config.yaml
norm: "layernorm"
norm_eps: 1e-05
bias: "all"
tie_embeddings: false
init: "normal"
init_std_o: 0.00835
init_std_up: 0.0442
lr_head: 0.00768
grad_clip: 1.0
final_lr_fraction: 0.0
batch_tokens: 32768
Each number is 128 + 24 x the weight over its row's rms, rounded and kept within 0 to 255. Layers, rows and columns count from 0. Numbers have three digits each. The size before them is the row's rms in percent of the matrix's.

# layer 3 MLP up, 1024x128, rms 0.0695, rows 504-610, columns 0-63
111:108117114152111133140129141145092141133110140139090104187065084112137118128133174128144152129136127140102118136092138114107113096155125075162153131108165116137140134147107104121146124095146102
119:143119104099151166088110141131092075146169105128084106121101177128107151165126158168107104112140122109154140152142137138107156125071142099169159159097147122127127114089142125121102151088123152
109:135121123106123177107114187160123167167122154118098122143115171167142175123123134136140111116151164132114131147142161189108114164112133084143154114112095087148115123108115076092091127121140150
117:093078166122142118130114146134080129111156118112118092141109149136108128148109138135140135124128126125109117106148132102129108135090145146133091134109089113148171154151107068144117150085113147
101:119116120131117113126116150132151088163116141141064092154095116123090147105162114186099127155154139135105125136151171105120116129107100124136125097140149149132124107130131094130149136115108115
006:103121096109114110113096121112093104079112115086110115120125116110112104105092120098101107087102111108109106101098100111111094115110106113129103116117110108107090117097116119110097096124117089
048:127094128118165127124114131142133179123131083121145139116136115112109098130135095155114135126105147091122169146119190119144169103162072079072113140098136108157140121077129155089129093144164121
103:139156109168115137110122125123176132118144110146152085133103135113159096146136132148087143108136137137093114110087162114112120100110170122144096120132075148110127124164131165100131154075118135
142:159114186145132103136102146116150136142109083141144140084105113135131147120119174130087131129119137128154100150146139158135142108103125159138115189097072103127103105120118164134121125129151123
125:137092124139153165151072112148084112150187133083061137132119142120170137125121127130138142126110090178121135135155127120142145164104144108119106131127117134179127151129134095114145131101141109
087:141136125114096093145155112095131133138164155124118100155140157103097114137170085134085119105139131135127097102102120117141118108125124106107118116133132084132154085159112105154114110085087131
133:151158150115123136193145152140156068165116134147126162104121169128120141121136093108113143114137130127134126114160152158147110126137120114093090111169128112126093145089163167115149130111167082
037:147106156102129147123135087089194172135117124141101129119092117168124147153140094167111134132112114139124120129120146138133149138167099118120087117104123141127127119123153097124131123118138104
097:131089145143073157132134136144102116165104140144115122108119146112100127104134134107166154136131126102113100091169134099151116128099097096122103161133130112113172187128101127152134154130094158
064:138127124155111095119135135169091152142102138138117132105117095122144124098120111115102133090144163155101141121138163116089091103162147110083107170095142160155123128125078184114137135085124155
106:137106135120135166147124149141144147171164141118141111122124125133111158139145120112118131077130124111069116129113142168100114155194133061085122146173112169129109126097128138151136127147143099
085:142122109121130170090162150138107102151132147122097131142089141147120177137126166163107110132158103108131156141114133170111134113192104139135142129145094126149111144098135143122170137106145126
088:138101152136095140135091128132108152137140156197115086153099131134151078105125132137140149126137155081090160135158140161133142101090117158075130147141160137117104149144144122107122150125131130
075:143126127107123104135135131164104114141148154120147137140134111185124136113108153135143099135142126148109183164077158175091105114125166137121123136150123124151134135145137127131133105141114112
099:173133143124120084127090124133113119117156121106100158132133121128126106170145100125100139140103114132121158146134148156175154117140147101171140160071167160109137095091122133125119119088127130
138:146102145111124112173089106116137110167073113095170151122106147137133153156140125167104095102098104106150115131141143130149115106106163134129127117131117106112147153168103119124124120146131079
122:092118088139073134139143172157127188151136124158134147156120118081119083123176135132076111110160181119131139103122128129095141115140090113131143133142126111097107114111142118118169117129139158
100:109116137138134104093177117101151188145123107105089129115114148127136110170133105138056141156105132139111141139150093140143127138170105097139096101083105162106098143156112119159128126132141152
128:134089127158102186123124089148146127126110125094129137080142147149102105123147118124110154118163088144116164133126116150156153144145096137124098131124124123115097148135137111119167114166129129
135:163064157125150093124145099128126085142106114151111150165112102115096102089135119183110132177173117129148148102108107162116145141134109134114126104144119109127136155132093175128136109121118107
138:086139150159065145130134131175110163127185138123109116113135120137141104181097102105111119089119155110062127126130147147131124131086139132132141135107113121104111106124163124128137147136126150
083:148106150127136128173117098100116119159112126106132149134139143107152101130123144075120070123093125098098123129104147123143138142163128076096118122130119121093154134107141155175137132132100108
107:138124139113151149143102110095113149142144169113116104119121153103135143134117103159099148107133077108141110117186139101125104133094108124124109168132134161097169137112128162124114104132140139
102:108094124099077170147125149137105139160169149112119127150076105082132168109104155107112135134093152121111101134106169133146148120136146105157164136103130129120150151085121097089115107119112129
119:142137125144116112148119166156106116139109173159120135170132109095142181100098136105133131093111099155101113130064133156121142136140162123096111150123102086100115172122108116121118189108102108
080:132133125120075114133137145124136126153124108138134131109147174106074108156098149116112121106080160137119133130146152126148117101155136112105130091125134094127103167088122165129124135152130117
047:135145120163127112147104130110097108123126147087123109073109103159123090144143113116127148126096147111102105121123116121107113123155101151139122095109141142161176155154154175126146120164160159
147:141128104145116133111139092171126128121164168127116111165139086113135091152154125116109148104150119136113146132109067102136166137125149106097153116127152112156120055132111141137151105101115157
110:136103159121095122155132110121117150170098079111135144161128163135136149132124068162105118140102158152166088114129123136084164118105110129082079100136137122115145137126123133113115112078107149
050:135137183134118083078115088078155138163107129125111115149123142147113139105167141108140117128136159104100095133139141115115129117159090164103133086133149144108154134167116131110100131104104126
069:099096115155122140116142132103133113133128121126177168116105116151134111097119129129127141147092171092117110154125174122122155120153081114095179078185104097116152145126111119174136164103134120
049:170156157112099133187116131084139108114129123197116114138108122110105123144133141160133127186141104082119133137094165138152131140099139138131131130116110054102108108120146095104121117098137119
088:104078126112123184140135087112111131099140124158074171145123157145164150141169121125106114161089072108144156111143079130124153157159100099137111152159116130130132078117123125145152104142118107
090:163166177090137087094118132184130154129099119137076129106131145115095156093159114145163128148139096135098114156154146137145107116154084118109116152135084122151159117122121136128113161099110129
103:119114156160091125122139140123145158148118095076115135178140173120169160127163137113110131147135135111124099109127115104133130122084083151184122114120131126125128128136097112187134141104116147
063:133132103148137134151156158095127118145090089096155102149085124132146126084103155146136155130097126110091119163134142182093116157128123141122132073167106125105130134140108174108097110145130121
061:107158110124106133135104140131143078133120115149130092089158146095133152166118118099143146123122160099135075129135109127152148138111117108144148152144175114145147111158111150137142102136168127
116:128124159123143078149160118141153136094139069115120113115126140120147144163153084092114110140097182133066127153148122135127162100149138096109117147093134157133135086108179127119123127080099123
125:126131135151136125132127104122117122142093159111086109118119111106108128117119155138145130096130076098132125115120149137104126104115170100156135132090173125176153080139113165108131095147148104
073:108136117131060138154127125100143087147106183140122153142117142130142150118168164085146151147158092117120101133110092136132117158120118141111116099116137129119135189158152121150139116100116124
127:150154146151104158165143130142109132120143153145085122131099119146161118119150113141114153085127121150104152087118162117122127086146113153151127153133076133152137093161130108142162120092080151
105:142133140133126096131127106144111129096150149114112125141133095120150106122117134149112136137140150114130120092128092144116121170100143109126114127102148140077136109103085125106116091112145144
075:126077168160116148147124133155117161112143113103117114102143105120143145146157133138105102165164144120137096185128173121107106134120136123081122121121106078109173072108121065102162157149120125
118:143085112121118174084192134117096096131124138125115136175109150117145122127110140125136125117078107115104107132142150094163090142107156084118129118100131128170136119134057128084111138131091105
140:094097124127163090129122103143144142123111145096131106110112085135126143154125126087121144146117109158098070141179108108087114150148124137073087134092127157123144116158138120175146125123120112
085:126093129126112123111132154120116113112103120155123093106143113160082148096136121129098106128147100111112104146106160126107096121129161104141115139159138137142138157163113060159138105069113136
149:165162163137126158135113117132099122125170128096113088145144092113162137161152128166132130139158147143125142139132197125131136148078159126076121117156102117122139091127070082140122169104094136
074:147142192100140119121104122089135120134094146106155147109130109135109156109106106128129135151097162117084104163122159124143172158122144108093122148158103074163153140136152100091139098143112138
106:133095147128088110122140124167080140151129134122179111098137117157110104084126132148090082133166125078111169125139123122151115087100131125160129140123152162149126118137108133100150108155149116
099:142143182145121135130127137108142148142124097087128105145091105121137102111124132116118129152129146091106146158128187175093122091118098117133132126124062114141155129129102090137147160142140145
121:113131164118152106116118166157099099120169133109112112154073124112141141153132121121114184133121104125135118174143122114143133130095130084110113172108152147087145132103095123091137180064119135
070:125107153119126117194086127115095078149137123164130133140156101098101125162130139124149136180148111131134101121143111145108108153098136139129068146084086102124103096166124135164142125122126134
114:072101182138088100129179087126089156115148117132129122140119118128082098135154127130151122125147144160133136124153090139132166133101092140125121110119131130132177150145142104129114125141108141
050:114141123148134123113114086137107135108125149153103155104131108120126129139120097136123114134128107124151125135142109141192135103136092120117102148123120141159100111137113155137132139111125166
125:122132099103132166091111162179133168111139152133146154154116123100126131148128106123100143125076117094146125119096187161149146164112153098163129134131115087138151117124132164116133092096092157
056:144144141106110121107108098089193178116127120094135201165106096105135142126150132179088119156107133119108120133102166127105154132168115123092135095112114108109136121106168115146135115102155106
119:163114137149156179139088136135113109130148123125131112138109093162125133166136128114122140119095108125115128111156175168121135116165094089132102145167172111133102129144135135168123139071117146
060:137113125118115169145142159150089147116169144109087094125077122156135108113106105129161124113139160138098172139145165173115151118136132090114134124147113120158135149121143106104136128105154134
088:126131162106132143140151105143131135142127121153096110096160125144143132091097121153148101110147122111121139166066137152136164118134159113141116142091143151103130126124175105125121120113132146
111:136141113094170160114106161134142145165145135121083132113122167150110100131134138107120098135163150110073127155148181171089120164097110138108127164117099092088122123120151109120106140106099153
073:136113157114149131124177121129095133130107153071149115140117118134085097161136122136146119152131143133070108134095152175141113129144126111152126146100055115129138117107119155091159094157136154
090:087076144104128085145098141136115152150119164166157128124108110107075083070118081167119122136130158109179110108100141122108137146127143120100110181144117124141148167128126138097128134124145130
050:138126138097120073151142127125132139148103162129159117120128119153140131145112121105115155147103160116118107163121134117122167130169143115088139140167116118150146121103125139118180120130189144
109:130116113134141162158133130168099145112155098127112141133112103131125121111146143131139114173096112115103086130148148084132112141099133138105150135121139121120199127132125109101129093128142122
133:123121127180119158114111114152112133121151151103140104172136148124110070122098144104111128085130138148136109087146143098104158107105131118084088127125087113127131153144121162085108139137133153
089:098096108114108154147109099129125174145115117156157106133151130131120116139100108137113146135144115130133173109140146125140140131139102090130102147069180103151163147109096130122091159114140154
053:084112138147142120139128108156147205125114149085122164130149099106151140108136096155145128160081139133115135134094138171141139125142096125110136110088106104172130104120119180121100145108132149
107:136095137103146133147109126135084111162161140127092109154114123150132135175136149156143122114151149137133117178188146127089146138095137124091111147121143079164119133138124119132101114118152128
091:153125148107121146138127144152131174167130096124128145133095093142142142117141143155131116131137158086134127137093151102137068118115090119135156112114132113149133128141128083076129087097146145
105:125078166161159116116144161113105149130188083105104149129120123158139128160133118156069116143186186123149093156156135161142087143159145092151140127114094128170135116135149174122104133131119144
128:126117141135114122121120137165135097163113083146127158121114091107125134108183129174121122097148110116097101174092173140148165100082139114118116142129110139127129131128137129090131107132141095
126:128103141139129127144141102179104133105137103099134155164096137126146144102133119158152140094131117130104167149120143112099174144153162116099116103115119144150133143133100113107125075108115081
114:136122117128151120166140087155199142097126114104126091133143091136107109155124128140090162140174111155136127112135142137090136127105096126109141096085116098114135078124118099121131087148107163
085:155120122082105134130132117139111124130108114110120115126107114153161120115145103142104126123136114098121124145137146126134106104093108112134146145102084112117140112117092141143158134145120151
111:119125156187087116090117113131145152162146128105119101123123152143140107124145151133097105116129116131124197141110124112146122124130076099089129090164113108102105154098155094114166166137117091
104:155105154095126122139120120121123132116135109164157113138132122126112132128116130140091144126126168120140137105097148157077112131165115172096083084150108119130133123106144158130132131053125114
123:159119168154092126098158136118162131183137121101127129117152132121149149096142130116095086136120106120146080122154129121134096151092166118153169139163109151100093124136141103138147145128116149
076:088152135169158082115118135165109135123176130086121122113127145130137103126171142121127157133108149111148108152141125093136148173129142111140127155149107119131137131142158122131114099109136137
003:125161106151153151124120158114162154133155127134161161154138180148162137132124152138146123120172188157143149136132138142168125152125138159151171144150165161158117174117174173146122147131140103
124:131087143130111121131158137133107138136128140130127109184078119114128108072161115131165114127148147109086099139104107113094133110135146095083115108096160101137144117145112153093125157133115153
063:144148150137142127140129141128130122141102113129126136139100096077117159164101098135110169129107122105138102151074184114136133122168136128135131083105097115125079111093123107115125131121098117
085:125124158091100131148105104116123115102081124107139144113109122141137146142140105158112110110129103099158110133121142125132163119184108159098154126128093110163099114109164118118144138061116128
109:151096132135120132130143128163127142166163114141146138163111123103120147162160100134138161110093129129098149136121116120113152155183118111094118151129137092145125139113145120092147179124075129
110:136108170102156179181102112154099128128155122135084160125096119107121095111128130125080116185124134092081124135180150109092145160149089146140155127146111149137165075115130129144117147153129114
051:154107141106152133102138106085155193145142111096141152116102107125139136119152106154094146128083115132105105133114170127101125128154117089119129130107120142137143116085136115157106099111139098
105:099078102133102135108187148120140165147152131159136136133093134129145152102156146132148135103151097144118204080127146121155122074115084162158114139125109134099099118132172113138135138099140123
082:106103132092153137158100127135114121147169119134110112111128103111149112129150130139155114176126102108114089172143162106121110179121141107119127137125089113168141106083155122133124121147118098
088:160113150163136132102114088140126143102195139149135152143139106188139142151145141125161134119125134107095104140143113132142133170146115082084159095142184153113174160150103160118119120125130107
091:156146154115119090141112151116164137121143121145094150151148114102119095124179088139144109111126124089112150156109128135161154121115096144146129172132076116143106119107148153125164128098141124
112:130096110123133168152135174123114155124137144147103095127156172144102137124137172111127161089081128128117110116120191143165117123165101086147122157136127117129166152116123091114108182111161107
059:095093169163125113130151121130136163133102144163119139136104096151118117119165121160128131131146140100093127146081185088165144140088138114096112145147130144128142141116134124100147116118103122
041:126127116125148134119108123177126143134125135148104125129123134157165096150121122131141155108077140089106155146108146116146182155150084096132098158175133142171113105094104123110138112122149114
105:166106114070116116140121138164080109152126149146098085152142115107138171089098113093133146086145130114096136132091128134106149128161161116109085124113132126120082157093122167118115128104132096
061:178135151101114123104122161083176131116130127124122146155154119114115163121164150163120111108118075129123140125099139128112171176190114135114100111164096099139164139109099112109144147081124076
098:129153125135125149129111122187143164115118159117107094135132148116123097108140157144167130100132112131097124149122156118174156139141129141102075137150106080165106109127105146100151142149130130
117:134124117142134094105152120151122135105152127115133112138046087151072106127157076145114141143209147125125094155138128111111149172137129143062117138116149154109120124149124172154110123152133118
145:112080149126127122118108106137140128120119158131150143153080106139131150138131112153135096104149131108154107138169115092145143101096184109103074130112153147151110110116092120094121070109141137
094:124119136137134127143112101177124162105097138139117154098151121136129140089125116137097122109109135133086137149122160129149150119135154128087123154121149137109123127066120137122166091138120109
144:134126138126131174144095106120097097155133111131113120150105168124133098152122052159103161087127135110158135123095195109125121044129124114132108131144174157132135108141131127080124138118140133
111:135099106150143135116177149087124073179152147111116134116147137139135123103111097150126156137112121093135093176129094113193114121115168085146098140115137152152134148155120093139116114124109109
116:138112111099121152114122132116098148132143122085070141119129108118146166175161131132182089119131072136152129110150157124132169158093103124124133100118108116174155123129119113084116106104164100
072:155133157108112102115136118121158152111116147115129162141081127089136128136144144116105163135082159100083106121095154135121138166156128144081139128124098134136118114121167161144133142096084130
# layer 3 MLP down (transposed), 1024x128, rms 0.0584, rows 504-610, columns 0-63
102:141120149102135130116151131106140125105157160095174139107182166111125150102121089137121112112099122114121154122157125143157165163104149174106135152160094138149111139100119185141099134115113171
113:129135176148124117160156154144131182095112140125136149148150064110148102118145082113126134129122142127111100110127123133105093115178106131120114110160095134130126107176100137141173106146128090
085:145140138141126090157152084116123082084137102163128127105153101093100102138112125118118160170083100116140115125124102069138129099155130158101105125166117117114128121147114175169195118136110130
103:174169102144128133121161118159123152158118139134142131132140077116148122117151111130120109138128123139121124161093120122118148124143118090131147133145169151103096087092159172113152123121136095
120:166134148117136149130132126105108160091133104117180139106141154135166102164101124064153146103113142130130124115119111152116140132124145114112129155129110112122152147141111172125088148136144152
001:153153151155153150153154152152147151156150150156151150155157149155151156152149153154149149155147152153151152154150151149151150153151155153152149151153156149152149152148148155150151148150148151
022:124126165125096138124166131082145140139157104124135126089121141119133159121111104134144112101128130105138107154166071086100125137155149161116128099177145188111147145128097118170119151134097104
121:077104152088157103132156112151076124146144137113103165139134104138096146117147131130172123141120144126148124155139117150162166145153071100087159117147161126144109119074122091145118120163144127
133:133087147143117142109119148137128134109143165107166142158131112097101158127150106139149130135114128081130105109083149143144117157124081110133106163114144109151113121062111172135077154159137150
104:126147174120091101072179138146138096136136118141151114142156119117119124113122138108133128118144171080114148121099173098105105080131119129130152128108129115118162073150120133188123137134106128
132:129112135135172152099099147137127137131090077122136144117111086143150158125068193138177115170108127122133155149177132136100137160122120148146143135127128165098104147115133142110101130156146132
153:155092104132121127068092132149126170115127114067134103171113084123139126148115155168146092144104154125113110157096086102133149113111116120160150172123131130123144144134140092130119128088167162
031:099151108140125108103149131138111094102111119116170119099152145120139118106103131126144161147090111084136150143143133101118107115127102149098151138183084115135128151119120158108129118146122142
071:138184103105178115123142149106144157100135132115141121154137108107145155123111125133108099105119129155122154178072126154110146150153149151119127103140099154125092067145131152114132106151136104
017:117150130122137156131128090097137119134153101113137115145136166146138122174141123140165137171129103107147088156096110136161170141113124161160162100146121089142159110117178073140125116175133118
072:106106127157117120088155094137114109098122121133126139132105166124159126089072148117144138153077129149180163139143119119167155116104133155182147087099099127142110148121120107119130136098133141
090:107131164106121094170135117113171153083109112153146142086173118133158088113133092095124142123114164151119139143110112077106140149071135113115115118116152105099128132150116136121103112162123124
068:133156110121154100139155151102148137135149075082120173103139138130132170159148102113132129121113109144160083128117138074146100166172143093180128113104100117151161097105125125134129125142114133
059:109128118178142155111116109084155147102108118131124090119114137116169137123144132092122163132115153092160082102157104098143116180142101129125153118099159135112128131125134124119128137104153167
115:085134115117151165120150158157127122133112136140122111121117143124124138095084139137120126106141145130114098131123106077106105152120099142105096112164100089136136159156143119140111136173141156
135:118124141146155141126112149146139136145158133139118112091142081123091079135129068127076125136150144143118156135100149162107122196110141138142121153093102121173117130122137141122159166067158170
152:160139172114170142096140098125114071105126145106149126113138150156136161153065161122144128136079101113113148150133133126127101155136179154098103126119150147129125140148123132118097137116135102
101:136147129137109145146087111158112063127140128144158116161150120154132135098121156112202120127148141113147116110094189151117096122061140151117151135190128108154157103096126147118133118135108119
115:103107123115153159127142136125101135091102142158087119115141098096180170165146135135142150166135189137109081143126118105111124128105137138086116109120143141148142146137103130074125202119109114
088:149114162128135160129136114127124137193080137169067165127110123080145149121132081152120143103098112115135141144101140116106144099137151128127095143166119147124149110088086136063131141127095146
161:197126120074169132149111150113121094119086110135124128140116140125142146087182177133131139151109132163190163153129117117126108105189112090133118124143128152121114138113088131101108071095110116
040:126084139115156107077130161121156126107125084129143101146129119142143129132130092101140116151047127134139144161132167120146133117168133149131169137126134133114169136096107177125111135109102111
141:115156115131116116093158174148142118106124085126125149132116115149127105146135153095145112152122188139089171117074091159113177124154123141135132109153108110165091121150123091113136151108102125
060:143166123154164100134119118132140129091111107155134120101163156167157093104150102174181097112142106128141178127107110112122132173134115154092103141162114111140119131138122160145161139103112135
089:112129136141128160122153098131145116126155110135116101091121142155135110160128107135114134166143121101159132152164126085116113125134110140134174093107155164165131131125151133148151093137124149
063:130110168157153147116093148127177130134128132129126131137107062124151129118172085135137117134193093118144112114121132124115158141102130126126114143121160169121121118147131103136142126119141107
040:106142144115163148123143140104193161114125134155122135142144154116132147082097180130141102157148130131124096155143179121162097079120099114136154110128098150104107133128148113157124132111092096
135:140113130110138151082166159100101128150097107130111150117157148108152142157114129119154136151126093134129115119154177141092106084141103131152075150124112151113158185127115090126138152146130134
105:091127104146155151112134113176139095103162157115166119090116104123106128149102147100152138120141126097063167138101159127156130117130150096104167151118114094153090109150104134088135116147161089
043:120119076134148161172141144132106107103144093118123119111140126117151117141103146167135134111109107152175141164127106140139111136079169114139165179125102089167109132092144138128144146141142107
097:135178142120134134150098149122135152161163142135094078131142128074116139163129129159096095129152112143120112134108112144089141142087168138134091149098156181103111124140142139088105118134094105
039:086088097114141139079153126107127116156153093068144115128161148142161120132133112123092122089089151145166117158137093135125126145149107106120141142142120198154149129101096155118140127143140124
081:147187113127123082103119156145156132125096119111181072090151122127095119116104122143157165128129163126108128155096183132121119117091125148139137083122118118151123173136126121111101128135106166
118:081092099165107158172136120085096116139161149129189142117117124146148108149092137114118134136083155128141140103109128113133163126118152126176127111138171141123108143139148123141109102153151137
083:129138122081186124130099091119113105138176157157108126102109071128114131149105124154147129132123120131129179146122140167131111111149159097080137142122108140132148135139114141080124113151139118
088:120115150094098106088124082136141121098146179157118157139173158105107114157135108096114095139153153169149123099092113104150114100151134090133136158089170141142126112121141086138167134129133140
113:152112133127158120112148119126125176119141130102171167161111124130148129107154142152127108130138095153115177151139137136101094127151132164133109103086096117124103164101146096152113142134107114
096:167126130132123170088107096146113094144158158136125110147133125089100131076163169145139122119155065162152115091134172145126163166136118146115142133122103071148108153143112106122139131176132126
099:142130130128165124139125088124156136120127113092105102107156106116135138149116110108139144061130112128104135106152128146123091149118163140126097110085120121166123116104160129101159104130109110
058:137144115122190131095110148129140126107174103124119104104174143110134134138091091195120126137079121123159165131110197135158142119120123142133148142149129126133098123093140102109111162147173116
121:163124125170141105132116112114148144133127168128085141132136118171094130108137093142141160107115110104129081115104145173145087110132164104163104130124110089082126151157116115132165125128141181
082:112115102149145144120117125119138123149127130121131136136133166129133156130138114135160103086118112130119147166153154092104150098159104171134107130162132126183115158144176127132125136143118123
043:124167089108135098111125123080138115154112127138143125119126163150115101103103127130136143115058097095099129096101104149160142124156133158187151115145120182136115188124152175163093118124112137
078:124173165138122098135094124165160165166149123081136111092098137118101097140126132132131151125176110117140115139119131145118138102146089131153119153171118124081148101134178127151166126131148179
119:137113154132090135132137127132134110121113082121084178109141163078158173149109153128129127096151134122109152122125170122146121133152116099155147100126119105098123151120172112104154146164150119
051:103151134148123101148145083147120168155159103106127132152131153110146117149114148117143135142135150153082150102169107120131155160138084156109126149075116144115146089106142190095139145153145116
156:117098090127116128125154157135164172145139152152138135109103131156121102115124161112123115108096099123114109164150075125133078128146094143192173168094128113118120119145155179128160096135120118
047:116135169116124150105128075110168135149119085092129156149153151118101119125131135132127107109133078192121136122146099141167115146079112116101132135093100125165128134156158097123111119164085140
081:121119139114115120150114092106118146174159161184127101102114112149141116179147122152092154182114110055132138127143135118111138120120144118144148188128115139147110100175130141123155124091096124
078:150164100100167132114151125108168179095137123114117132150168143141134111140123142141111169143061151142084093153137157134203101116120078130115104115149135144122154130169107135128137115143101087
146:144092101139110150141155113147138160128121124164115148124145115142144087095127146120124077098126164130144099106129142096122102118159135137148137120149114133169140136140166127152102117173123135
049:129132093116105144085172130128154197145117127103102077142155150170130141132129119146131131105100109106118145158109151137139134116120110124112192125125137156103142134101120097100159143134156110
096:177108102133152161118109177134122131137099149113135116121139136099141171134099131148088154132107132080135101100092142109157093115143165109137143128132147149159094119151084123150152145115124098
066:102138113109109116149126131125156147151143101100135110147117139142162131126166159124114125135107104138093139100075144121071122148118149149150176144147131107125154150119160101123113128161126090
135:147121141152129111165147128090117071152133118128092106141129150171124153098112190172122147131151136172081146160157095126088114050137120128082152130148125154119106106123118090092113174115144087
064:091124103149137117127137146151112085122134143139145054076145148129137123133102114140151143088131113109177138130130116113115120137119139117095096157203129169156126125128102157095121130158090121
102:107158134086101131129170135132105129123105123143110124122114154120135147093106123134083119140136142152106105154126085124111135123092156081135153125109058145118141098082124102105131143136139089
021:109126123123131085114143105105156124122117094123154133133152131114135131106132159155118148143080156135149086116117092074143115116129125157140111116086150134108121109118123143137104118133088135
087:126116082114134125097112150095116133112144143107132145145095137131131125125145154099131150148127132127125125060171164136146098132116093146143153117153120092146137128142097156114153132138118106
094:110118130142105115121133118132104095086144105135129126127115097099137174147126113147141141125081125137177125112118112098153129094156135104145146108126144176180152129130073148135176118149143105
048:136160164088110135143204137108130155151114110117069121169116111117114135166162104122139114122131136126158108132160089126135118107146123098131143131093144178128155177132139114130124135149110096
047:204139109117152149108136123128149076132150110160100135077131160125163131139121169115115137108147108114148135142117159145129118103127100142118122156125112171154102109093116130093131135121072122
039:135110110139117134080142138121179128152118122130110152117152195091123138136117126119131107094126104139125124125137124121153087143103124143126141071111153125093097109138158132113141119167093119
143:113148143101098090129128131114137123119149169105122113122130147108168135138119130153128148093138143133122158131119143178115129131159108114155113127138098138153076115126132139148123164100135133
121:115126110108142089142146149133117117150152104150115143090099104136170174107142112150117171175120128114117131153068128147098146120139127118162112120133145168140125109101129087131149116112104117
065:148147141128146123135123150136139089094145129128079153112111144142135141114166118128144113117123165145107072138117136142122133137098149163105127113162110141107101067122152135115146092111124101
047:165146098110110111113131135096134065164136089162114110130131177159093110126121172145120140118160119134137110127138110072134110135120153138127138154172152163096128175126129086128140096144098123
054:107148116168112138110167127140148133100118112118135133113132129099148148067110076091126117142136126114122135083082118126121113105149103135178144123109124176120159121126160094121165134139094116
046:135132152131142080089110115117128131084122125136114095120184160132138067112142114124163150129116121141125152132191137143135173134121117159119099143147123139128092125161125145175091134112139137
151:120190085102119135120084115126118113111071137145123129138129138120116094107118137108161141140073080130123162107122135084114167114069107173102131125147159146086133170123138065134127125105142118
094:112134137113118124121114111170110141176132110150133159084164118127131176146149119136108121096136161116097105197081159152162153130102146109162149143113139125107147152145159123102118148123160110
084:145125161143098137131149116136083139160123093107126143086146113117124154143085122122122124115157155132143116115153145101093108134150116126123137136146105137125133109136182116114143155116130177
107:103137116102113132094121179102082121147127163143123143112104141126116158108139118133157093143127140083123131135135134095144127107142155148162094141165141143118119151103139133114116144120130106
049:129155088113121151160152113114119137139123128152087112104147121103146119134148115148124116167091116089134125164131102127129103101097153149133114148109120125075144068166099114157148131138111157
153:143155093105163146165143139123102102114115117143127161144122119121154142119073098112155148134137151121144071095140147138117127117113165169168126157119143150139141129142109176160100113123161177
055:071146084132122138141104114133136134114141157110110148108088134157131155159139121109127163098144100129108159151114138135145180098110138124131152164101163112135130095111123120179108133206125140
125:130154100103125133137097088163066129105142128160097138142099105138143124146116100135201139092151146142101171146149089129151145094171089116083112113101156119160150149110132170147116099147140142
089:141097119097103177133150123087140104124098117144140136131133104137114129144101095119136089101110110166106125085134136153121104105135143145099145102095142149158132140123105130135107150127136111
001:150149153153154152153154153152149152154150149153153153150152150151153156149152151150151150149150148154152156155152151155153156149153152150151149149154157153155151153148151152153150151151152152
080:129085146132129170147158138163095129131138132140112101145120183119103102098136117137172140138138123121114141120153155176088102140109135072076125130104116113125097136145127123142109119126135161
028:091111114143126122091130151118122112118119070109131114115151168176138073127172130136134096124128125130132136123169088133120111152074119112109104203160142158141176122149153137127121118124147150
073:104135117140105162098094143148134121129127113138138176069139171123107131093133100142084089083121122132158136101133144152122147105113113148113141151155106129139128156147143092143098144154153122
071:142137164137136135148149118091111134078131111095098113096134113151148107076146150119116116136133138127167121127130141146132102096111118124095133101118080133107156128149111134177100092107173144
140:102153074144098105106151143110125130148108115112153106117152129139138149166113143117153157084104135150148151128089113174174111145113151086141082123111145128115103166137157103132123086088107160
058:072160096129117126129151104171116083121122159136133111119138124106139112149097147159172141112149116104159148154131115113121147118139130155075108106181119100125135139157128163078158131151090125
138:164186152110148139141090109098136097128126121096122128125137127163120109149118124146103108156099150124143048175119121125127138168139171084095140121117148133163152138134090144103134137143104133
068:112151105156093135107143145105125149107078132144139152111139166136118150148116130118124129101117159153116163092107103143148165081146106109134097143139139144115106160151109117109119128103120153
060:080133115111124112157144151142132129111091116119090110150083167078120116116086124128079140116105135150158155145142164131115132121117144148160074137114081117152090120084149095143137158132120156
102:110118104118142156132148139131107130152113177093151138098102142148145128127108180123098125125138143169160148115140154115102117101183141091101111098154164104081128145132114145128097142154114135
079:155155148148133105124118113118119119120158133115148165131079080149163131130091086162128076173128139090098127163114097118067140132106144173100125113159127137104087132108140144111159101141091138
053:133113155153127095107141110129143152094146137133158131100123134188136150130111171151124103171137137123095111119105156091138098154075156145153135094142110087097099178167107106153120167138122115
013:135130135146130105128123119094160111147133112147168125106186163140103111122145142150120109152111168127131171190136105115079118096137111159149149082124136119097124150150145128176097089134133128
101:088143124193136142105127147101161136107121104097161140102120132150104123183151121148111102145121123126171116137135156118112116155122103157130166145145107138138166111141125106133150123162150143
054:102139076163126129144128104160089128138136131129131101102094128158173107154102101134106148139143194114136137131132136124145100111085138138104142149113148150135096110154163166172118120163149159
076:133071123124141135164147157065122094143126095106142175097110096128116161149115092099101128133121145133142100112116110119096090146155117101162182159111148146116149133109145122179108135102134128
147:123103153118131121164114142133104116111083094153122176156196141111143122133147180112110107105073118119128160094129135148170100100128122102200130143136111124147129157093141067084160127093107165
124:113137140110145140099146098138109128117108155111175154141104179141135141113145063102130101116176140074126114108118094130115118105148129117114114104170162127108119132097132132158114099146152161
073:141132095136092101102151127108178166065130091157132165121141116142131114121137144144135105094125112119165138132110096115108145117158127173129118108117163115103111176118073115099173112175130141
115:132117120161100109113170138163152137146135136131099118118165116130112165125145168091149131146120117131063141117192111112113130152126137124121128104141125147137147126132137121141128104130115113
121:116149199100105122114103094152108146105124107128132141127088119133112129206132148112146129128112120167103131105110148143072136125144079172141137103138135100122106100126121169104141126139140131
122:124146134136136142171118131143156109117121142180176114110112156121096098071105092144102170118122180116095148145102105147111112107183145119152120151125137139115116113162152153146113121127105146
067:111124110116127135111115133135139164139155137107134102117114171101106152110152138133157148153149120148158145099142134120142160112155085108169181149117113109135120134165096136115069133141156083